{"num_hidden_layers": 24, "hidden_size": 384, "num_attention_heads": 4, "num_key_value_heads": 4, "head_dim": 96, "intermediate_size": 1536, "vocab_size": 6672, "hidden_act": "tanh_gelu", "norm": "layernorm", "norm_place": "pre", "norm_eps": 1e-06, "positions": "rope", "rope_theta": 26600.0, "rope_fraction": 1.0, "qk_norm": false, "attn_scale": 0.102, "bias": "all", "tie_word_embeddings": true, "parallel_block": false, "init": "normal", "init_std_qkv": 0.0164, "init_std_o": 0.00237, "init_std_up": 0.0164, "init_std_down": 0.00237, "optimizer": "muon", "learning_rate": 0.00926, "lr_mult_o": 3.0, "lr_mult_down": 0.7, "beta1": 0.95, "lr_head": 0.0076, "warmup_steps": 200, "schedule": "wsd", "decay_fraction": 0.452, "decay_shape": "linear", "final_lr_fraction": 0.05, "batch_tokens": 65536, "max_seq_len": 256, "doc_mask": true, "train_tokens": 360600000, "max_steps": 5503, "dataset": "wikipedia_en"}
Each number is 500 + 25 x the weight over its row's rms, rounded and kept within 0 to 999. Layers, rows and columns count from 0. Numbers have three digits each. The size before them is the row's rms in percent of the matrix's.

# k: layer 11 attention key, 384x384, rms 0.129, rows 335-383, columns 64-127
# q: layer 11 attention query, 384x384, rms 0.128, rows 336-383, columns 64-127
# v: layer 11 attention value, 384x384, rms 0.132, rows 288-339, columns 64-127
# o: layer 11 attention output (transposed), 384x384, rms 0.363, rows 288-338, columns 64-127
k335 105:494519529515475484511490480507533513509527508497515501429506515500463491559529481491553526465504496493446488483445521502493482490539545505510509473484468472471478487472497531491492510509493486
q336 103:428474540482494540476505526477501500518513493509512510476511467543452526512492554512494531473537530496480458485509516502491484553499516519462496517471500487533516530498558486522503481505468506
k336 108:508529517511527469466491525528446520476459470497529480548525493480509506536463524552483495490518499512467469531511526495489510516464531483470484517490491489545512508483494492498491487518478460
q337 106:502499492489491527479468506483502512532518518515489466501557522502498512435459480499517544513541497477523486526476507494493462491500488499466517472491538492469503499528544491504512507469497514
k337 101:529498518503504519529491496478488462524500493500454449513469426492541497533516556531492515468537459508519494515498491505527516435524508500500487520507442506526508443505490462512474481506529517
q338 103:489514472509462544496497501478497491512502514478532511513482464564459513511488500549535463493545481502504506498510543479490539506532458457485511518488464486503534534487471514457513522565468511
k338 105:458541511514451478507530495480503493482488495501485513526503502506534510499485567484472495459518499502492504479518475506470480501448502498522427486502483507487499521509448497522521426460467510
q339 101:500514521476496466524489458492489492531521502507531517476473477497508477514489561512469513499451502508484477489471489433502521508497479495533490528470497492530454514498518455494452478469544501
k339 096:477459506522532533478543562486527488467467496528469546491514543497490511496493511560504504532538533495548451509476491510465465481489488506517515493504532483506526505498508523443440508479516473
q340 094:490478476520531483498497501502498506473459500512516449488502529487499497463530489498486493517481519525501538468506543477526534549527512525527469484521498502452504498526521464506531509527477488
k340 095:530542489546489481492556507507465538509530506498469472461482487527503482516469495561495457484520460482499518526506517511518491540527503492518534500507520488461465540526462489525470496494496516
q341 105:472487538532491449476485490497477490516530512488526486510501499480469491532473533511482473475538518511462486502524522523545522478536470457505483480521502486469491526509555494543479541440506493
k341 098:533486462504455487519496552460495532522499464525519493501521459478543502482478527499526492481514479504494485536514471487452515474486522507467504485497506501504494501529490509534533509496534499
q342 098:493460559522509532540510513537475475497490482487497514489459474546465484547478533503497492544514539503495477541525509515477525502494538502511487514494463501503493480504497525483556513519505454
k342 098:527506492494533484503483470505529503515500520496461516526499556493477497468489476523504480497487515520550488525445519453527561575465482484493500511485529517503501534488477476503488496481479481
q343 099:470482482491541529487505487499531500506544519531488462553496486487488508478519479521536504520549459511519498535488505431498507494493554485462500451490515530465510506510490463511513463515497488
k343 109:498493509469494506517495467507439488507495509484535495510519502559502468514506487521484503464528463522480542483485530488495519487528510518527550479528503522508506472546514476491456484511458500
q344 103:469527516473482492504491467487454475518448504449525461520492526489508529480470499465477516502508469500510504514514452485489502500495475552527507525492515515562485489491502492485511537493473514
k344 112:452488536560503531475558437550511507498511482505482525484480487468485513489460496526526540481507536457540476516472513495484495522562466443517492476498515512536529520479490538434465532509570550
q345 104:507533456457457478480501458509504490527517551500534498521485479494512499486480481548512472506521445493523521489487514479518506489527529494521525510491528553494505534515459513452499507501524494
k345 100:535494489532540547508553500527478512474533471516488475514495477522500493520468500519482515457520466467521511446501522469478499543507505487501471482465453539502503500553506530502498490536464522
q346 104:534460531526467466456533473455467481453505484493498507494529488494534496503464537485497476473496486485457502484456475520475477482469526529491501510546489472519489525510517469494507515534538490
k346 100:503476501520438525509484506513489533493511477494449547483507498489527534515493528559483526456511477475491439493500527478460472507546510500510534482466452519488539514520483461467439505476523502
q347 105:469525470531498464498492522537479565519520476471561510497482500475522500471527486489489541483528524472469473543456482502494475520495476455515538439475491516462494527538516515478506520418461505
k347 100:522515470505514535522479540516487507538509471467506453499504485484492490475486486494494507496535490520490485472517459509471525517513466474478507517439488502518506508544520451523485495472508475
q348 097:500490500494478507503478506475518466471491494492523452518520473508505474493477529499524547491464469479567543463494499480472517507457529507513494465449504547491500519497525515487518496526506509
k348 102:455494511450478500511526482512502498519496489538479491503511490540478444510474556468494531520503498508512480481485492507532487531494514489510533503539506502518493490482504538520466510521498518
q349 109:491506534517474513525522515502504496503447563502532532462490549497472485487557485524496494485465442490497477486511449516472509491505500475500480498484522440522474512476482499508529488494515503
k349 109:550517460522493550487500476481515479467472486529530504495461470500517450514460496515505508489462494493493494454528507549509540522485490526522478479466482468472509511501527485478474451459529493
q350 113:483470543482504518487518495486467489450504515445504506523525463519501508538480512500483484492494490519474470532548531534483475475478476526468466487526461467509508543541497517466481456540528500
k350 109:517484476476513512514498510492556472450498502509526540537495522532515496536474547491523491483491497518506450508496506547495456498577468459497494489505495461507493532526504515457482466477479517
q351 106:532457474480484498507483479513544493533509489489504508464491508493479466492474519511519509481485502518501505504490471496473488475502508518497539495490510553454489508514485491502542494439520512
k351 103:532497502488475460504491528504508475516532525496482500511461489499462476531480531503534517491517493533481493478521482449529487508503513456481509485485472494533520499541469488495496475483540503
q352 103:493518517498496535543482506527509521502480507495570537465461524508514548493528507513457464525512514452511488493467507505466503539490535480536467497489497496496511512487500476499512516479500454
k352 101:522494442463472551511527490492539490468515494505459475445492489527480531543488470479513468500491535487489493516497472512499467484452493530462514490510487499476508465519506525485528535520498478
q353 108:511529499487466499517504512506488527445506446483497479489491484501469519504495500512479500499477517534501476541481455526526457514538532496458496494514457437482542453541540511523507459518570519
k353 103:468507518511479528493502497493511489532513488492525468539534490460539492532491469508545523529488467473514491532519515523499499521527521503502476490503516504513530535498483497492490563496543508
q354 100:515502516486475491481503518485485506520530496500491512488533511495498496521484496515487564481520470476434498531504497481525508485469498477530462493513476509468504510526496500508518475504516466
k354 105:500502489510490489545505496483536510496504498531497521501473494486511504522546515547524489466521493442521470531513487488493511485518534484459501445500448519523549501480488502498484492475500525
q355 109:477488489497450554523534497518460500540516507484511507468495490521493511505482478533489545500509477505496464467501523465501535515521488526504482513520521530525504506523532491477508514463504439
k355 111:486556506501516499491468517513546502522477483536525486500534528501513475471467514506513475483466471504536536509524550534508480518500503531532523528514494482477511495493507443488517541536474512
q356 106:528485463479528515497540492500506555477494511516495491520478482515466464491503477528531519481504507512540491500467525478487540463510537471519516442513502509536512507488464539472487509500498486
k356 103:481504501499509524473466483500488492481502506531479473445516456521491493464491524546547487481479450526554523494439491510472508489510526498503492498518528495480492497481436515495506453558514542
q357 103:497456469551472493458521489455523474499480504498524531508490500485479539515485469496514505496462506509504489539551526477515462518529535460531512502498515469510538514530516472463495521468508474
k357 109:469527496520489463498557509511503490499510518466513493480507458440470477509468510522486557548503517442480462502500530455506521522544505502487467530464446501514468498482536472533512493518509479
q358 103:505540521523461519474473466511514525518451487505518495478515545502479494545505505510450520481561478493457484487485479530490506493451540486492491522522546519517534471505490497532546487496480484
k358 105:517504531520496514506515537472539525511491505485514499514495527505520518526487448513523489501538520475497509430496512494490524503512515492499517490475576500546544521511532508452478525505464479
q359 103:499515494505509490493542497515459457517519488508492514487513510499542505527503472470520531468475568480466457524489458490531469526465492551509534490474523515515519473487456433466519503514502504
k359 102:483516493531501494536545514504534496480485530551497541464504536519473515514540498498487475473521500481510503472505482486494475463514464494531520462492502498486474442510466518481505478495463517
q360 103:536479523513525518472510465528514518520475523510475500502493499506474491437495507510468508518526479551513483514490483522502523507511520518490491540504498499512510507519520501500503516510521507
k360 104:500464476485510514469492503465534521521484519491512513490517480478540512484464480532474510517522465485471523469475462489494454520489517520489466511473538492490526477493466497520496496525476492
q361 102:466484500510515513448494479477503487439541515498515516548493492506476532499483538476472507522451513510520491513503492446529501531469529454506478492526499488490498490506506513487438472486509519
k361 106:506481502539531497479537477501503501496468523503481510476474511486489497523485495486503503518528495486512520522478504523477529472461558536527537510513483474486519489497467518508511524499491499
q362 110:504516490504488518506483500451510501457496506551531425522520526490507485516482490483518493506492536482491511530523522546504493513505476505500503443481506529530496526539515496467503473479504501
k362 108:469490455495502500508510515488474468490495475530510497431515499511502469506495495482464483513518491533485517501496492538511516499473477444512494489504471488491500476532514470520502483504490459
q363 102:513528489493491504508531564485456486495509505525513480527496527464540471490472474484470467496515492517500535516524479537506529493491480506491479482509559482508501512491518506499474446512512488
k363 102:496454494477480531520446507525487480490498535539508526497530477458539509464515452502469486498500485503518493474515526507488535505507522494584499482524527500470536472452510492490505482473528473
q364 105:540481536511467520532473497497470478451461527501505495511492527464507460504494482480502488477520448530464476506484474468506489535551488426521478530453508545473505530519473527504468463517508505
k364 107:503496507442486518492535537469481485488500436517537477497463478500539515505459465464507505514497517524466535476485476500480473476506484483478461503484492506457494469521548487510481485503515466
q365 108:477461487460459519501513512489551474490501442517499532497503471506486489532483454532504503453514489542508507481523451486514466507532521517497520488450528472518482534479540424481476430474531514
k365 111:479510522506499515516505491517491461507475489500504537494514477497507498527464522532531561512484472509533493496527497472478459471530493561477471465495490501494528444496546538499506476476542494
q366 104:485552511510477542540524517503481471490454483510513529467513529458451441469493494510551506563521498494477446459510436518457514508510480473528513524491524549518557540477483480523478493499515484
k366 107:506487525477465504491489500491499532502479504509460545471477536482481478501531534517534491507503535514453477434522462486477471489524501501512471562475532514500565487505519470515494515487510468
q367 105:483482488463495504495482464512485526491524514493508543507462474519488534449484532522478506498460524488481518505480486503548516478494511509503476477458498494493496449542545459487492512523505495
k367 103:496461495462499498488512472526472512473501505502520522499490490518492498482486512492493547545485507535484526495462494510497511530507472506529541461526521494486509509510469463480518500506519514
q368 102:518506484504465468478527488527476457486481492495491513496512565488482483533543499512530419526502507516449511455476524538499475488534492501451495518459508511545523467494473500488494490507534462
k368 103:481512507454476513524567501494490473479492467512503499536478494460462500460551512552452491519522491457464484512489503479478461535486501472484510499493545501545492473542510519496502522485526453
q369 109:524507509491515530488514496453478504484486486488509549457534512472522530427515488467531477492527480493485495499475539524482515523490521509521472457531494499532494510530507530545490527509502508
k369 107:510536472493492488541474500480468514463507505505501441445473487562549527523460487501521492483473468486490533468468514527504529484499484492488464480506464574538486517491498492476503467545522516
q370 108:495527474492504529498528461526472483476453513463484470526461479479492451478506519485490489522519519520538512502459514530505514509450506544484503492459479487510536473464517512525481506498480493
k370 109:440513502467506528509518529534476509535496502489488501496473494498443489496487503517515489516484494472483530501501466478494514525512480532533473495519510538449525495471523511510527527462435494
q371 099:505486483465494481569553532482567496522515554503511531504455474525515498459536495550509523513490529480527525506524498529473493511520498469525519524478508497465510537483495488529457465499463536
k371 101:495428492543516525527475526513522454522493517535467490492468479512486499497523533477530504471488502511545514467509497482453481504521496534489507481457515521467457509525528528490499467465478549
q372 108:483468464489473477448474491511457519515524460508529535488499510501530513484487485514471491513451537467508527528470495477493524519481500506524514493503515456504492535502472502515512522523519488
k372 109:516479516474475527445486543470500512468520484503521514468485487495493507515504468483500493526482473457492470508517505498537519498504526540539546508521507485522495492501479471524538539453495510
q373 110:510460503486498470510516519521488499510515453490503484504464541541532469494517506507506506486543514504506473464492502513474503494479504530501481505516540504494509508493493462509431534485498503
k373 106:485475513494525481516437484469524487499521474486519512496470523507547502486542486494484526510521519472467512498514488486506501479480509523534481462518513484503490527527450485530470469450479496
q374 105:486480523466477469521496480479509518501505454481520510514487487474499505475542478527502495462509497489474521528552512515538453517481509508505489461522521471536463481506506495465499479467500470
k374 106:476517517495548482543453518508527509481535475515503539506501482485517495527533526514463492482504474528488488528514502480494510519492490492481495484506499435496484504472501506526493447490560516
q375 101:531513485495508456478519451529489540495496514519475476563494537473494537498522442495484525487522511471481502494559504490524501526489447510455433466534500533479478506510524505519481500475541498
k375 106:495502493506490474487477476483500486489510535490498454544501507496519484525515494498499479466466509483488517531522500522485475474534514462477467496538553535522488525503529526502521483494517502
q376 102:488488498526475492491513480505518550525514508540538512466509550529485488519528536466470528576434547522475531495509487524524534483514482510518521442462523472488529482534497510488469485501475511
k376 108:482495492552486508457492513476474444495506543530471467469503492508463537491477489435464499490495521489519496498491538498522540521481521520492505468506484459511483484504485464475553461517483513
q377 106:489471534427502549477519454515542467498507515474525521510515505499466475493492492522532514483468535498478517491522495506475525486462503517478495521501478482520505526522487455511500522478561517
k377 105:467533470481537538430483474530504490529508496469498531514521487537459521461568484560531500501504549536522492507475519501476499488475523489455457464471519457521528515516532491480478525528542504
q378 109:464475536512523520473520492458440486522471506540489511517455494532506519472445485511501484483480502477471487489491467549528470503493530492531504508483508483522498537452482493520489548481474487
k378 107:526522511512514477509543499474511485480526532461528469523448488503489478515457471473486462490443478474509512469495428504515513484484515517508478500485486513504510509497466470528527527535472537
q379 116:492448473519527539501576515489539555503474461499451501504488484506500491530498510491466471502497515453484513503518420488519516455505501527431519514503470500530492494457500508498492479482465510
k379 116:481505525559483509506498482499484488539481498518535490493493519494503524512513528466502554534519508486520523490498512523495505446518498488543494507455483497501466492513504494535482541504484479
q380 108:536435486493493458489495541510465518464470535466485477507507537480509511503498527508464545512509530557468501521499542492459520485522494489470451539520464521496492530448487472491479486502422531
k380 109:499460473488480476483520537521466526529500469472488530489520518547515469439524499503465495519558505516495497504511472497534498484475531486524520535501487482544494503510501502500511536455496526
q381 108:531545480474495516518540477493508545464510489487477520500497498525504489495511492535470526524498512488529509483508462530519472520498509461501498508506517505496500523492496533503538512543513421
k381 106:487551490505511481482496517489533497445501546492494502479525477536473498474497514504489530504495509494530501502527539508479509518469573527487531502495499502520514541522483533478507477539575482
q382 110:509481503504503521528484491495485507521534507482444563485514520476520483539491459543511521491533497497550516500525444467535518487498520487532485530481485516470490561477539501516477476461527437
k382 109:468436516484443538478490510473487519486520514482491490503513499474505520468484503516479538484507463496523512510474477557565509486470507513491506522541486481530446480523506526508470530487485533
q383 101:495464514495489520481522538506521491488522492513464498484491436529495529536487512494527473482478524484496530489472475547548454484486485506478475477506489507476471476455508512493513504502504534
k383 101:491492522465511485499512539495554457528522484500476503501518510507498476481481506463537502458503522537483512514506464518502499505476502473498494495451448504479496524458524526483514532524472517
v288 104:495509524498508493510483506473435514537488436491511491489528468475495464474484532514526519487475491486510554490490567466493507502501537476483510531494459475547491494499486473479493553503468491
o288 106:489460455494470517509488527468511483494478547507530503490474499536485513480510442449565490481472489515480441530502468547490498489474523512525512496485530451497530489477527519509511527482516489
v289 104:512569488498491482474507483520532493524512482500526459496522504505436467498468532514503489492469489509446509518485528507510539518522481474491494495499493459460479508482477492487520503513514516
o289 104:523455494558500480541492510464478508542488489491532539509449521478545490511541499481496498515520506524554531535492465450493500448499479520495521529512508472496530500512499463505491487517494452
v290 103:489509539542494511522486546486541509484505535551518447494494524448489520470480493555539503436473459515493487451502497502486514473490487544479515493511473501541493523492514486458485511488469516
o290 101:512500466474466502493548507484498503513461463499480519496505484505491477515445499463486459524486555477511474523486522502457488521488485471511501483482519531478500473484485513542511506497505475
v291 110:468509507532549508477534498505523476532499472484512484467462480505497462501496476470513553511510468494494512514477479524487495497499526552529508510486485485538521480488530505516482502493498509
o291 105:516526486502478502518477456502486499458484530504484483517500524496481506524514481524476489478520479488480494487500464500510516525493506478488471511533520519481466520524521493467490532536503511
v292 107:505525519540514466461494438497530509500481486521500516505509548510489489557467522523488494500481530473485475486529498508545530489481524541493439528505550468510487498510501481532504500468468505
o292 106:506459456488463543539493539483476516544478506478472521480499458514504496492518493484501521504467483525511500469458515489463475501529466488488507503526456514500507518506491511523469519512507462
v293 105:468453472540497496532521490461507462461508507502535507516547511583516501491506500493496504462505487490490502522515538509460517461508466506479483461492466473482515520478492514439516495503498491
o293 104:506511529493506502536501491521487515510449532475451482507442451477491480479489457525531521507475470501540470509469516458499481519464537493477490542499490526518524495513495504529482520483543520
v294 106:493509479507456558512544533470512481468488511475481457481490522505505500449520493507474457503505516435535510501478456496506473522494481484462473522527468512473507499499510519511468485511521455
o294 111:523504529480529451503488520510487497538474501500517518501508476485531517543476537470490506513484498540487467506458487500486497456527489497488549489483509502522456440513470498476574536472479542
v295 106:477506539500503460455431508487488524471521503498557519522505493529475477510543471515497521481512501486506522501481504484436538494512457477544507499514487548516502537490532456534489518501529477
o295 108:544474513499514497542544491485507530521500487481440490464514522433498507490510547496490530518488494554524471502506480506501510504478554465498468499457491478493514518530507515517526511503471494
v296 102:553516523481472486515515540468515472541474582522497526491487487483443469500483526498530534482508459514505511490499474498510541542504499480471527475498470487498530553500477479563523500560517508
o296 098:461480461481535520487522456518502513475490487508473474495520502511491513503514450518476477509469533489507502476556487508467433460490483526492481507496533562517480488484508522467514484481503483
v297 115:495487526496496470489531500503464499467517502535494514486501516475469543535531469471532500473514493483506481542478542533479529539486502484499463514419480502478499480517522495496493494531484568
o297 110:496499530510514460564523450482557476496500508482490502530510485521519447519499516446484518492492492492492536477514512505520496467524470492444527480542498485545493538555493524526463523505484461
v298 112:504444531461486525519499508483489487458495488471503516512485532511463482466497523519528521495438495539484503575491464495516473507517507496503494526454533485453521484501505530513482527504474469
o298 109:501498475517509459501449527489523498522504512524496497491514501477547518472519490477503477498523516450487504469515551459519504444521509508522486521506486524549472504533519476487523464490504506
v299 108:455512501497511479522475546508509488521506481523507568504460542503528475472475494501448487487497508500475510494536524476520501505521485481530444514444506518501499496501505485512458478517481502
o299 102:476500504503520479486515463488498531487478495493485483509525467520500493461507504511533510530442524449521546514482487565465510528505480507475556466526514462548495522522470507519524490467455526
v300 104:482532469525555531530494470479489503513524486504511518515464448502493462501514485507503492472490543510491511470455525477481497503518483508486481504487475465502506482503498472477560506542492497
o300 103:560497519435473519474510474509508521495480533486497468510541538485508488511471496478507498509520496482518513551487471542515531463488521500538499493497517509523486480468463498547446486525554548
v301 112:491544492519528517496482544535522508463498534437518504439501494474517472475526491513476517480489498489532527521489510515496492541486478536501496489503496465513525503501505504467472465468470516
o301 105:502459496497460481550517455467520503533424468552505519531501503537476475479513467460492465485539524523457500507479483477508535481515488459494504506512494491503445567492482499523505554530479498
v302 107:478471500499486506480498530525545537469452487523524500485507497495516466514493506484474489569461508526501538490434493518477487522540519477487511521511519509461502546536498496518504521486522490
o302 107:533497504473544478486506483477491474498508484505483484520516498506479528530500522493541508527528506454493465496515496537507480484499483551520477475515468521518484507512546539474529495500501518
v303 104:568489501520490480530556521515551536487515462435445511505532508479485497532507518503487518471469444483501514468466536502489455516540513454513486493526499489480502490477538519502471498535505491
o303 106:477532471490454457496476496498486494528458492515568495495464501537512487543547492483493518511510491517499456503465486530510552497473501550500500510469469535515479531533464444515512510453531483
v304 107:519493515518480493508517509464483515492474467515542524530529503537546506493504502477474514469523524519513516498508472500420467451515517466483514528516469500515472469504533488499475504518489491
o304 104:500485540513457529502476479489458534475528517488467456489528485456493536510508516513509494468516479486492458557496499553537529570505508479470497518512520511466500497461499508493504482549532515
v305 108:527518480509508476524469458497506489516494447494543476481528487482512530478486490484464484490503482490515485495499495516515497449517537468521510492533505492555497514491509487451456468516503469
o305 107:486504518523464492470548506508495503491513542513428520551507477489483479514490508476557484511494498489519510485488514517509502531551507472527500512491491520437535509488528499534447520500497505
v306 101:487500508525475505464535516502464491478506500521530550512492490523477463470475490516504501522492470424438508544501503496525539520451540482526505506524476487475503503501521471527516430508435505
o306 100:508493529492464488495483455520517492539514511479484473524502472488518528496466473549497494448527508515504513473504505516463504490544479557537481510465509485496479518446508518475496518475531499
v307 102:466504471516490530515450523495478493475509503515479523464477478534503473492516518484529478501504526473508519492517443556504533480482529477526478457528496480488480506473488525469528497522503495
o307 102:507523538472497497487539478487522494486522491455495512521548530492481520521481471483445514491483469507487474464515542499526487529477503493470540544491538518503491502491493488535441494451532500
v308 112:499501519521498487518553543472511526510539518500525492518500480547466445478482472512466525541516502463560449492477495476526510506562495514522488458481514490510507512490508462512522490504506541
o308 114:493507502481484491494486420531459486504469514500496511496502498473522504495490520517515504488505480531479517504540537513511493520471505487453524488484462488472464494540481502507506487515508439
v309 107:464504515505545546517508526502503511448515537523504504534461482505519481520487516492512460496507458524499503513513496471487459490483504449529491488500466500495538519491502549486487535486558498
o309 106:510463525474492472496513466494491518538488498451515519461517521513536511473486529494510553500478538513516503469504525505527532495494558500510485492508530540498463549510507481518493458506488536
v310 102:485443541484465461480508536534521516437510480465506523512463534460431507491536483499449511524518494517472500551482505492483500467509500472535491513537493499521537522496517512489506507516580492
o310 102:511589509508536531498474507497524518560550493532493485471507497519515542544505505484497538519450527472526473441504488506466502550499517507491496462477499526468450550538526494511507530493442511
v311 108:527517508493484505482497479513477515501506472507476486495519501457525457473462464471494473512514502539478491503492466486527445525473493483523536444526518502458504527482527464496425526486503515
o311 099:448507476481511521497509502486496527537496521492543534490505492539475530531479536476510526461483460477528493520526536533458516497503521500479474578502457490523520493521527511484540482508498471
v312 111:483503511524498498538525535518519484444525518486485516510548545527508476529555493474508524492478530486532489482511444523524459472510499477454540465523505470495528516518501512516493544493506480
o312 110:500491473474523470493504467506480503493527502518504503486478493482482531505476493474514488521484481538483467471498564525457513504525501547549498489469505514529506482502525476471481492519502504
v313 107:484520519444483509490527472498456489505482439513494518502463473500511510515467517478500546476503483498472522513518476509490569488494484510484527456506484503500520495538490474503505532514504497
o313 105:509480484534528478480501505472497505440556515526499494539511526509540530506509491492516461509508486489497453484500528515522499531507529495507516522513470503524492466547500547502486515483506502
v314 106:513519514503485493487489491516518502519492535534499510522467497516479503468483498527459512498482492517446535515515537533468552516495469479514494481556473489520537516498477464495516506508498536
o314 110:483511533501495536518552494491490488519481474486496445471503480506475535510508482481519518490531463504561465502490484488525468489527532517495527506470500517507502497512493502502463480523477484
v315 111:494511496487473552437505445563479504496516488533481514516455512486524503517476501547520526533508550461545495564479524464456497551527501551511531447520494479498487517516501537514507512524487471
o315 108:481496477517540455539521546451515548488485550481508473498522499504477510512486537503487532490496486558484507434589504531545461474476509521478482503483473503479497485489499463510510496519501486
v316 110:474507524506442479522508507497617505525509478483495506440515507482485481496499472549546489468530495532511478527523512492494507501496515516527476458522477523541515464523500523512453521500524511
o316 106:529504477476554520449551492528456491487498460492523478558502498525543506514503533526458511527531491462541530485479474534501498508520477480456489527480510505451501546475462487512511515525527475
v317 108:533495484484514502444486503479543496467491490472504509541479568473498463446506472531530542495506492494487544551517475537521557504494527503470528506551502520520528466515499523519480489491524522
o317 106:518527552520463513539521478565472461514491517521504500463529457533506525543510482508491477504538507496502514465506489468479505490498510472503484515487514488505507519462536500443504527524500481
v318 106:452542506462523449464509517501490511497510532508472456528473492528519515507491465507499516503487475498532488467511490478513519516498488528489509496497521492456506503492482571529454492514525474
o318 103:561513488501482544520482480503466482493461469485500541532521518480506484542485560513508459461519492493517500516474469493539471497477465467514501508472473556530465503508511432495543502513478523
v319 108:523499481516461509504453512543514507518562504442537483498461487492492511478520465488541511514525496455490537510466501449450479502529509532510486499508516503520488500531466497497435485479553498
o319 110:525476511463498474502513482457476531502470482530491532489548503485485472500510516506485497507485512499562476459495505524544543490472507460530517499489499513480508505464484486498547480522493443
v320 104:470516496486473524493467502495513500534549481462486517482526489485452486498427529486503489513527473496474488547521495530494499513444501494484502487512488512503531515516503418485510476489505503
o320 108:527498503490456500475489494546467476513468532512514463478486498536520485490497476493446523481503501555515481503484500492535481459551536530496542534482520492453504530474472543491487512539446483
v321 109:470499490447516499492499504500474499566516500549484520487462488471467473545493458541504470518536523484532498459536474547510500469469520494506497512481513500529527484524501505481477520526539526
o321 112:511495489505492483513478494496535519451472463525518491528554512526535492495497497480487500442455489506516517523516518481513469538542484498487513520496507488465471501521504502497562481518471495
v322 108:491521469505508500504537462532497466470477511514489492520496517489508495500488464492495494471442525452474528464502496487520483493515487510526489490462507491505511543466513475538505493509475501
o322 107:465470500517505512521472514497499504514501484493498515518498492503481448500533530489512511518549496527471477536525497520534488494514530479485496523562513505500496456510481505480491502500484512
v323 101:518467492489505450527479536461473532479491478490507478513482528466464484521478520511507519509526540498538506476451493504515546468535519505500492475488481495517500495526530462536516482525446526
o323 098:506484515502494498504495474523510483516494522502494506430472484496505524440562520504481490492500481524488454543497458488542473487490497480529504523560527454498455502446478552480453541495505502
v324 106:469443477506514512470475465514488527498491498486499464494515510549505527518519485529500526527482524523453500467516550477518489539458512426516519453477515486491504528472482525520489489482493530
o324 109:508523464494511463499513521481504475519455456513499492517500493510485471523505520475525545481474468495532495501484465532481494471546491531515516563496519486488477487523481486506462487483485497
v325 110:497524491541496450484503500512513491500512511500468499471460495478499508487511508486501523504520541515484471504475522507496455516478481495467456501500493493503496501535534514520524451507484512
o325 106:439475527515511519490499519511484504492492457485552548519517526521462479489514501565504494513491444523523519501494499511512518462516489479525536483503526475520462547484478472517494554492493484
v326 103:522528468499523472522495489501522472519484520478489507508468552477496512509495480533503457524464468523504471514513498499478497538465419488525470466522515491509577490499489515483515531495479485
o326 104:522481509485529510503497532524489505444487488537514465497506497526540461489519502492492537465522551489511529492472499490523508514473518516515515531451460502475437539515507468493442453529502473
v327 107:524459487555535453473508508515501463509500442490559523513483502487477484500471498473478460547550519547507489522465534471468500480531495494490494491469522459529542492522502535501509494483514550
o327 107:453501527457462529493515443488507473490513545494477454459515498497500500464530487551528572460461515488518512515525497510533496534441505498486473513517486535508472506526529456483503511497456504
v328 108:515502502488550525556503496505507503460524556533491515498466513441488513484559516530516495548517516533502482439502495522511489526481472496513497542522544486522472472517515508537494491543505463
o328 111:492553537501487493469471520488489496477493446483504487500524506507504503466470514506482514465514554493517488555536530491483504480486509492507531470515489485457550502482470510471478489460465482
v329 107:532478492526519520497501433474463493494520488550456510500500490484482518524513518521516501544468460523470523508439519485527471516495506500484488501550495454524474534492515528518508496521502493
o329 102:429519508470462481527495500507491530522494519482542505531472496497488461506495519489488502489542539503508501481570502506491486494482514524501460470472504513492484477474515487482454517462514493
v330 102:501491493495502526487434444488523528466519502522497479463479530486506478492509463462519524506501521520499506531509443499498490493492512455476515496477508507486493514528488528489488451479573473
o330 102:508485505493510514489498528514467509529468521482471527522503465486511536476518484499502474469490464516482517485461499492491479514528510535541480492519487510527489513503506466512501500508464518
v331 110:503464527487511496480545464454503554446483507502498499476502499505492507500545481518490486473525534486531489529495506511488516506517511525512503540463502505461529473507487548539471471549511499
o331 108:473507546504474446519469524492470440513498522499503490510528522502482495511468525505492513517446488507474514491508502539503524468482514450466480529491447535502488514506539461497497515501490476
v332 108:468482510457494485505508488539494453511467504483495479485497471502544501508521540455509500489451488495536481506492502531511525482493506469508508516552489510483504482496519525506491518508518494
o332 104:526554503502506535495485501456512520524496521475504477529531539472513483477484497530533515527483526514495497478480508520502483510527494514529496477458493490500473461521472519482512488477516496
v333 104:527504489466498507500498508505518463529484541494502495512493533510451472469555448472500509509539487507520530498473555536484494477486518496519499468543508508492482495536499549470476504509501504
o333 102:502481520520499514508448502503481532501470476508456537524485475484549511518474550555464476443459506550460485534509488453514472511462496526484514535514466493498506518511527491548542485496477545
v334 103:492535506494519495483511493514541495512530568499488482468521479496482477508494498504449497497487495505493514528535512497487518516531460463527511542512504495535518456523534529528495461526497567
o334 105:543474468464476511539492514481479518488468482511516472506509494484535502518502492481550492522543510489507481517494500482517478520491515505473505429496485516480493497494487501485501541495484486
v335 110:493509463517457474496473478542504512500465474462505505496506493485477505522533475458504508503513502496514478516477469499450475485501527519455521512472514499524503473500535549465460491524432517
o335 104:493522512507539511537499516497510479450529517528491510500529482530499525487466500468522456472514478491500528478510516500541515515552514500505517505510486487514500505504481505482554515530493484
v336 110:519530501484474569538491509498526486505488507472468508546466519492525482471453495473500502523509480526498515526540463509536495530476508495504507531501501475547524470480459505513456511500519480
o336 107:491446513536521433496551492540498499452525501503489504457486483531492516530537463548500522470553484511522492506463520469455482486518520508492508476532506539437451516487509501477533494481474502
v337 105:441514524482560487464464468531473495496470501503547495506479548511483509497460491491503483506501513497450477511491458503482482518528507460545471491480536488510496499517510477513499527505509470
o337 105:547483500534487515548528513484485511493491479490463495507485498493510503490548525476482488519519490519549552487498528483517513555494482499476531522485461518492486449504475502533504502523490518
v338 108:486512502472502558530487520507497494512434520475467477496508542498533520501449507528499512519498483499518465520507489518496474498482490445549508531495501521515524505492506468487476460562528483
o338 103:508472508527502455486505480500513503498518512469537461546537499472463509513549495487493503516455497521531494492456488519519509565510526546483479452471481498496501499464520534502541487450510511
v339 104:534509476475472530533531489468465501480488482502494501493470497520458549534534504512465499489524502509498475526536512513517440519489515483521478510489504511474492548518486500498482552454500514